{"n_layer": 15, "d_model": 384, "n_head": 3, "n_kv_head": 3, "head_dim": 128, "d_mlp": 1536, "vocab_size": 32000, "activation": "swiglu", "norm": "rmsnorm", "norm_place": "pre", "norm_eps": 1e-06, "positions": "rope", "rope_base": 10000.0, "rope_fraction": 1.0, "qk_norm": false, "attn_scale": 0.0884, "bias": "none", "tie_embeddings": false, "parallel_block": false, "init": "uniform", "init_std_qkv": 0.0254, "init_std_o": 0.0315, "init_std_up": 0.0363, "init_std_down": 0.0363, "optimizer": "soap_variant", "lr": 0.00984, "lr_mult_qkv": 0.5, "lr_mult_o": 1.26, "lr_head": 0.00609, "grad_clip": 0.5, "warmup_steps": 200, "schedule": "wsd", "decay_fraction": 1.0, "decay_shape": "linear", "final_lr_fraction": 0.0, "batch_tokens": 131072, "seq_len": 512, "doc_mask": true, "train_tokens": 503200000, "steps": 3840, "dataset": "wikipedia_en"}
Each number is 50 + 10 x the weight over its row's rms, rounded and kept within 0 to 99. Layers, rows and columns count from 0. The size before them is the row's rms in percent of the matrix's.

# layer 3 MLP gate, 1536x384, rms 0.036, rows 596-604, columns 256-383
109:59 53 43 51 51 38 42 53 48 45 50 57 45 38 54 48 60 64 53 66 50 29 49 47 47 53 77 42 41 34 52 47 59 39 49 47 52 45 41 55 62 51 33 42 45 49 47 51 35 38 35 45 32 36 40 39 32 51 64 45 44 53 39 51 55 59 52 38 52 56 48 45 55 44 47 38 56 51 41 63 57 36 39 51 40 52 51 46 56 33 38 33 38 48 54 41 44 74 45 50 50 66 26 49 58 52 17 73 36 33 32 47 44 46 30 45 59 58 53 61 51 55 52 43 42 53 47 27
099:50 53 36 34 63 44 57 61 44 55 44 38 69 50 47 47 42 56 34 43 46 54 57 37 50 58 41 52 51 40 63 53 47 47 50 46 42 54 35 26 58 40 62 48 43 39 41 58 61 53 39 67 41 72 46 34 46 50 56 37 64 42 37 48 57 43 52 47 39 47 42 76 57 33 48 52 57 44 54 56 51 41 69 53 46 48 38 50 52 73 58 60 59 62 42 61 63 32 51 58 47 45 49 68 64 48 46 43 67 40 40 72 62 51 52 54 29 42 53 54 47 55 44 48 57 59 56 47
092:71 41 55 43 53 57 44 51 59 45 46 50 66 41 36 40 49 55 49 43 51 51 23 62 59 72 45 55 64 44 50 54 38 65 35 61 49 32 58 66 57 63 46 53 84 49 41 65 44 33 55 38 41 47 44 49 49 44 41 53 63 54 46 41 41 44 42 46 45 41 45 37 53 53 50 47 60 34 58 64 57 52 60 37 54 48 48 44 38 43 34 36 36 28 40 49 53 37 68 41 45 43 54 43 53 62 54 45 50 31 54 69 38 51 48 56 55 54 59 49 48 51 57 45 42 63 28 56
096:34 42 45 38 54 56 43 52 57 58 45 74 41 44 46 48 47 65 48 40 43 59 41 41 43 34 60 40 55 60 49 48 58 45 38 39 45 47 47 62 44 40 51 25 75 55 40 43 70 32 53 55 67 54 39 66 62 61 49 45 58 45 53 52 39 49 50 47 59 69 51 68 45 67 54 40 51 35 51 49 65 48 49 51 51 42 61 41 67 49 55 57 42 66 52 47 51 39 55 44 52 59 49 54 58 40 42 51 63 62 28 54 52 35 46 49 53 56 42 42 39 49 46 47 40 58 38 45
089:50 65 52 56 75 45 51 40 50 55 57 46 42 45 49 51 45 55 36 39 63 31 42 47 66 48 64 50 55 66 45 35 36 68 37 55 35 68 55 51 51 45 31 45 63 30 44 44 41 40 53 60 67 45 66 69 53 47 44 29 42 52 56 63 43 71 66 44 73 61 58 72 44 39 59 64 58 57 41 53 45 46 31 30 61 41 51 53 64 45 69 37 60 42 62 54 49 61 47 45 38 54 55 48 50 62 42 40 56 32 48 61 25 57 60 38 27 38 45 52 40 48 49 40 39 51 57 43
094:62 69 56 32 38 43 41 58 45 54 55 48 57 74 54 44 56 50 66 40 61 57 44 41 62 49 59 68 45 51 73 48 39 31 47 50 41 49 50 48 43 36 58 43 52 58 60 52 46 44 52 65 51 44 53 38 42 49 55 28 61 51 52 46 62 59 52 47 49 30 55 58 52 43 69 51 60 51 53 46 45 51 48 31 49 57 59 58 49 37 68 42 59 44 46 40 50 55 46 52 53 43 54 60 30 23 68 40 50 51 57 62 52 32 51 43 55 34 53 73 55 50 59 33 63 71 50 62
089:63 37 34 72 44 50 38 37 43 43 28 50 45 63 50 54 44 52 53 62 38 47 56 32 48 54 50 54 57 55 49 54 33 55 49 50 44 35 56 47 43 51 45 48 40 81 59 45 47 42 43 62 44 54 45 42 56 59 53 48 42 40 53 62 25 31 47 37 50 39 56 40 49 40 51 46 40 74 42 54 55 39 55 53 45 55 42 53 42 47 85 66 47 38 60 47 45 28 50 55 33 33 61 54 49 41 53 73 39 50 46 70 46 49 52 49 51 34 59 40 48 55 60 59 66 56 45 47
099:49 69 44 40 53 53 55 58 57 54 63 51 49 38 65 55 60 22 51 55 37 60 54 42 49 41 51 58 49 57 63 58 20 38 50 45 65 64 55 65 38 44 41 37 46 57 62 35 38 31 52 56 59 34 46 62 41 51 40 35 36 42 51 50 61 48 44 56 39 51 49 65 45 45 69 53 68 46 53 52 33 51 62 40 57 50 43 24 51 62 34 45 41 58 52 58 47 45 56 37 50 44 58 47 61 45 50 53 51 49 43 62 54 47 66 46 57 65 51 40 53 51 53 55 31 42 53 48
090:60 57 41 37 45 66 54 50 34 61 50 52 50 57 36 58 55 58 42 50 57 44 68 54 72 45 44 51 39 47 44 33 32 66 62 51 52 35 46 55 61 41 45 66 44 62 51 46 52 48 44 40 34 58 48 39 49 61 67 58 38 41 61 62 43 47 49 52 48 56 31 71 51 42 48 30 51 57 53 31 55 50 52 47 50 55 45 43 50 57 47 53 46 72 52 50 54 44 54 54 37 52 39 32 55 63 45 31 51 59 72 58 56 29 60 40 50 51 53 57 36 59 56 34 52 43 49 47
# layer 3 MLP up, 1536x384, rms 0.0366, rows 596-604, columns 256-383
092:48 46 47 52 38 61 83 50 41 50 40 50 45 46 32 59 38 42 46 41 45 53 57 62 49 40 42 53 54 68 42 48 60 45 39 54 46 53 60 66 40 42 57 60 41 48 28 40 64 55 59 53 63 52 54 55 55 46 35 52 51 58 50 49 51 35 40 44 51 54 59 62 51 46 35 68 58 47 47 44 65 67 66 58 56 42 55 57 35 56 42 60 56 55 52 57 53 49 41 44 39 37 60 43 33 50 75 49 50 53 65 54 63 39 67 49 45 46 46 42 54 32 41 62 56 44 46 74
096:69 43 56 52 49 57 38 38 58 49 55 75 49 54 58 53 58 48 66 51 43 46 45 49 42 40 72 52 47 53 47 31 57 26 57 41 64 46 64 56 46 54 45 38 61 50 51 37 37 46 69 54 44 38 41 61 60 57 28 64 37 53 50 60 51 57 39 47 65 49 65 47 35 69 55 48 49 59 50 48 55 50 33 62 64 39 45 52 56 56 51 54 48 44 66 47 29 61 54 46 50 52 39 55 49 50 56 59 43 61 49 48 43 70 41 57 54 34 40 62 64 52 59 57 47 42 64 44
105:36 55 49 45 42 36 46 51 53 56 45 59 35 51 65 47 44 35 55 46 61 54 55 62 65 41 52 63 56 47 49 50 73 51 59 41 53 58 63 47 30 41 58 39 43 47 60 35 48 49 56 56 58 40 58 41 52 53 61 38 28 78 63 53 53 45 53 53 59 53 35 56 46 45 41 46 59 52 49 42 43 49 36 35 52 48 53 46 41 56 52 51 63 45 46 44 50 52 30 51 62 71 32 51 51 24 42 46 62 44 41 48 42 46 47 37 42 35 49 62 42 61 46 60 51 43 60 55
098:34 39 48 48 54 54 62 57 55 52 38 57 29 39 52 41 58 43 47 46 51 54 44 46 64 38 44 54 55 60 54 50 59 37 35 47 48 65 41 41 38 52 59 37 66 75 36 54 55 40 53 59 67 58 47 55 35 49 63 48 48 44 54 43 39 41 48 52 61 55 47 50 51 60 73 33 63 31 68 55 51 55 46 34 32 51 61 46 54 51 57 53 52 52 33 53 53 51 55 44 58 71 40 53 58 46 51 52 65 66 48 50 51 59 48 50 60 53 42 37 29 62 58 59 39 55 42 58
087:55 67 58 50 55 59 35 54 57 41 57 55 43 40 61 34 51 43 56 53 52 57 48 52 50 68 49 49 54 51 57 35 39 59 36 44 48 71 43 63 48 56 26 52 57 55 35 62 39 49 59 70 61 22 50 54 44 36 40 35 42 46 56 63 37 59 53 53 62 43 39 64 58 40 48 53 58 52 41 50 31 39 29 41 74 56 48 36 46 56 40 49 40 56 53 54 48 52 37 39 47 61 61 49 38 56 42 61 67 60 62 58 40 64 60 56 45 53 30 67 39 54 44 46 62 50 44 43
095:51 38 48 63 50 58 42 44 51 55 32 51 61 55 58 42 54 66 59 45 42 51 52 54 59 51 42 58 42 47 62 47 37 37 35 52 61 60 55 46 58 48 39 48 47 46 47 35 47 36 50 44 58 45 70 47 39 42 41 38 55 54 51 44 48 49 35 50 46 47 32 41 41 64 49 24 65 34 50 54 57 50 46 52 73 46 34 41 45 52 75 37 55 37 57 42 51 64 46 54 40 40 43 62 35 51 44 36 67 55 64 68 44 57 50 47 44 35 44 54 48 31 67 66 54 60 44 54
087:52 40 45 47 62 34 53 48 45 46 62 46 39 51 56 52 53 41 51 65 76 46 62 62 49 66 52 55 67 48 55 58 41 39 50 45 36 51 54 58 56 43 33 49 60 35 50 49 41 56 56 49 32 38 49 44 81 56 60 39 51 30 69 58 55 57 52 47 52 32 41 52 54 54 42 40 31 48 40 49 64 46 62 47 66 58 55 59 49 62 57 47 47 45 52 62 33 64 57 56 42 47 70 34 44 53 70 49 61 55 61 50 49 49 46 51 38 47 53 48 39 51 56 58 41 40 45 48
085:42 63 54 72 73 44 35 31 63 36 44 51 51 49 38 32 57 49 51 27 56 49 39 31 42 32 55 58 56 32 59 40 51 69 69 49 47 36 54 55 56 66 45 48 54 60 52 47 38 47 41 67 49 57 57 42 65 62 67 65 79 72 47 40 52 45 57 47 35 66 41 63 58 41 55 48 37 54 51 47 68 49 52 34 41 62 45 41 54 45 60 55 54 45 43 43 54 30 32 62 58 44 64 57 54 45 50 60 35 55 64 57 65 39 57 60 30 66 51 52 44 60 42 56 57 67 44 51
086:41 58 52 54 43 55 43 35 65 41 55 38 40 36 56 43 44 46 58 56 50 60 31 43 61 48 29 56 70 43 60 58 35 45 44 53 63 57 52 50 34 73 56 50 43 40 53 57 61 59 48 53 66 34 40 59 47 30 44 47 62 49 42 46 50 42 62 49 55 45 59 47 50 48 45 65 37 48 48 55 47 50 52 63 40 46 44 33 43 46 59 45 50 23 64 61 39 76 48 59 61 50 60 57 55 54 86 65 58 56 46 37 34 55 55 46 54 52 42 48 60 24 50 68 56 52 40 45
# layer 3 MLP down (transposed), 1536x384, rms 0.0363, rows 596-603, columns 256-383
098:46 49 56 59 58 27 43 54 49 46 62 44 43 28 49 52 49 59 50 68 51 45 54 44 61 61 58 54 40 30 43 51 53 52 33 53 41 40 29 57 72 47 41 32 49 55 46 57 37 37 36 57 35 36 31 41 43 56 61 52 57 51 31 54 48 55 55 32 43 57 41 43 55 42 43 36 63 51 47 65 53 57 44 47 44 49 49 47 53 34 38 42 25 40 54 52 40 70 49 42 58 68 34 50 62 55 31 74 48 38 49 46 38 45 43 52 64 71 51 63 46 45 48 50 57 55 44 27
095:47 49 44 43 67 42 52 67 40 54 53 42 52 45 45 38 51 52 37 42 53 60 52 53 39 61 45 46 47 46 56 60 53 55 52 49 43 51 56 35 65 45 57 58 40 54 50 61 58 53 52 50 44 55 39 37 35 44 64 41 71 41 46 41 65 33 61 35 42 48 45 70 49 31 49 49 46 37 41 58 49 46 63 54 43 47 46 51 55 54 36 45 60 57 41 58 71 33 51 69 45 45 49 57 58 52 55 44 61 40 47 58 55 38 44 54 49 49 46 70 44 61 57 36 52 73 52 57
099:38 56 51 49 42 37 52 55 53 56 48 47 42 45 50 55 53 47 50 43 64 49 58 66 67 51 54 60 59 55 36 49 69 50 41 36 61 46 75 49 39 43 51 34 60 41 70 44 44 55 44 44 60 35 66 53 45 46 47 42 35 65 59 41 54 55 55 53 48 59 52 47 53 41 56 55 64 48 51 56 49 57 66 42 54 52 53 46 47 60 48 51 59 50 45 47 54 43 43 51 62 58 41 40 61 30 42 58 50 39 43 55 41 45 55 36 39 32 70 66 37 60 50 63 44 45 52 56
098:48 43 53 60 37 46 48 53 49 70 62 51 42 74 27 27 53 48 52 54 45 50 44 43 47 49 43 49 39 72 58 42 60 57 39 56 45 58 44 50 53 57 50 29 78 57 37 45 67 34 60 48 54 45 47 53 45 42 57 51 51 38 60 59 55 50 54 48 74 49 39 66 57 77 46 47 35 53 67 52 63 30 53 51 45 55 42 50 59 35 53 60 56 39 52 50 51 39 65 36 59 49 40 52 57 41 35 61 62 52 48 47 55 54 63 35 50 64 52 42 36 43 47 40 40 37 33 51
090:61 44 52 62 34 44 53 52 44 42 40 63 63 57 51 64 60 44 53 43 42 53 51 70 46 43 59 54 48 34 37 66 40 44 55 47 40 48 48 65 44 40 53 44 62 51 60 47 48 72 55 42 51 56 42 34 61 35 38 50 44 45 35 39 63 33 44 56 38 48 53 47 59 48 55 47 33 65 62 52 64 48 66 56 62 51 38 40 58 44 57 38 60 45 59 40 50 34 56 45 57 39 38 48 56 48 62 38 51 58 32 45 55 55 57 51 62 32 53 39 47 50 44 49 47 47 55 55
098:35 36 53 59 47 50 46 47 50 51 30 52 53 66 65 49 56 64 50 48 56 54 47 53 37 35 50 46 53 57 48 56 62 42 50 49 57 69 62 52 44 46 49 66 41 39 39 29 51 48 43 44 58 56 61 62 48 52 47 49 63 49 43 47 37 50 50 47 67 59 37 50 55 51 50 44 64 34 59 50 50 55 61 57 72 51 45 37 45 46 55 41 67 31 60 55 67 57 48 52 38 51 50 44 47 54 35 30 63 61 64 34 33 63 53 63 47 58 43 57 52 48 41 52 61 65 38 51
086:43 62 62 35 63 60 62 57 47 60 67 35 64 48 56 61 53 41 33 51 42 49 50 57 54 36 60 55 42 59 54 46 70 60 41 44 46 46 49 44 45 53 69 49 51 45 32 68 58 53 25 43 58 56 54 62 43 47 52 53 58 53 53 54 59 64 58 75 49 64 48 61 37 59 60 54 54 42 71 42 43 66 33 48 50 45 61 55 53 33 22 43 47 62 40 44 60 62 64 53 66 70 39 48 61 51 39 37 63 53 52 32 43 43 54 59 67 41 42 60 48 53 44 35 40 43 47 60
098:54 81 52 58 51 48 52 55 64 51 54 42 59 43 59 51 64 18 57 54 39 47 51 44 49 46 46 50 47 46 61 44 15 51 61 56 61 62 59 54 44 42 36 45 40 54 66 31 42 36 53 61 52 43 45 61 47 57 40 36 40 42 48 48 64 49 41 56 43 63 43 70 38 44 65 48 62 41 58 55 37 53 64 38 55 55 40 28 52 54 37 58 44 53 53 57 46 38 57 41 42 40 65 44 65 50 50 63 55 42 57 54 59 34 66 36 50 64 47 37 58 54 46 54 36 39 47 50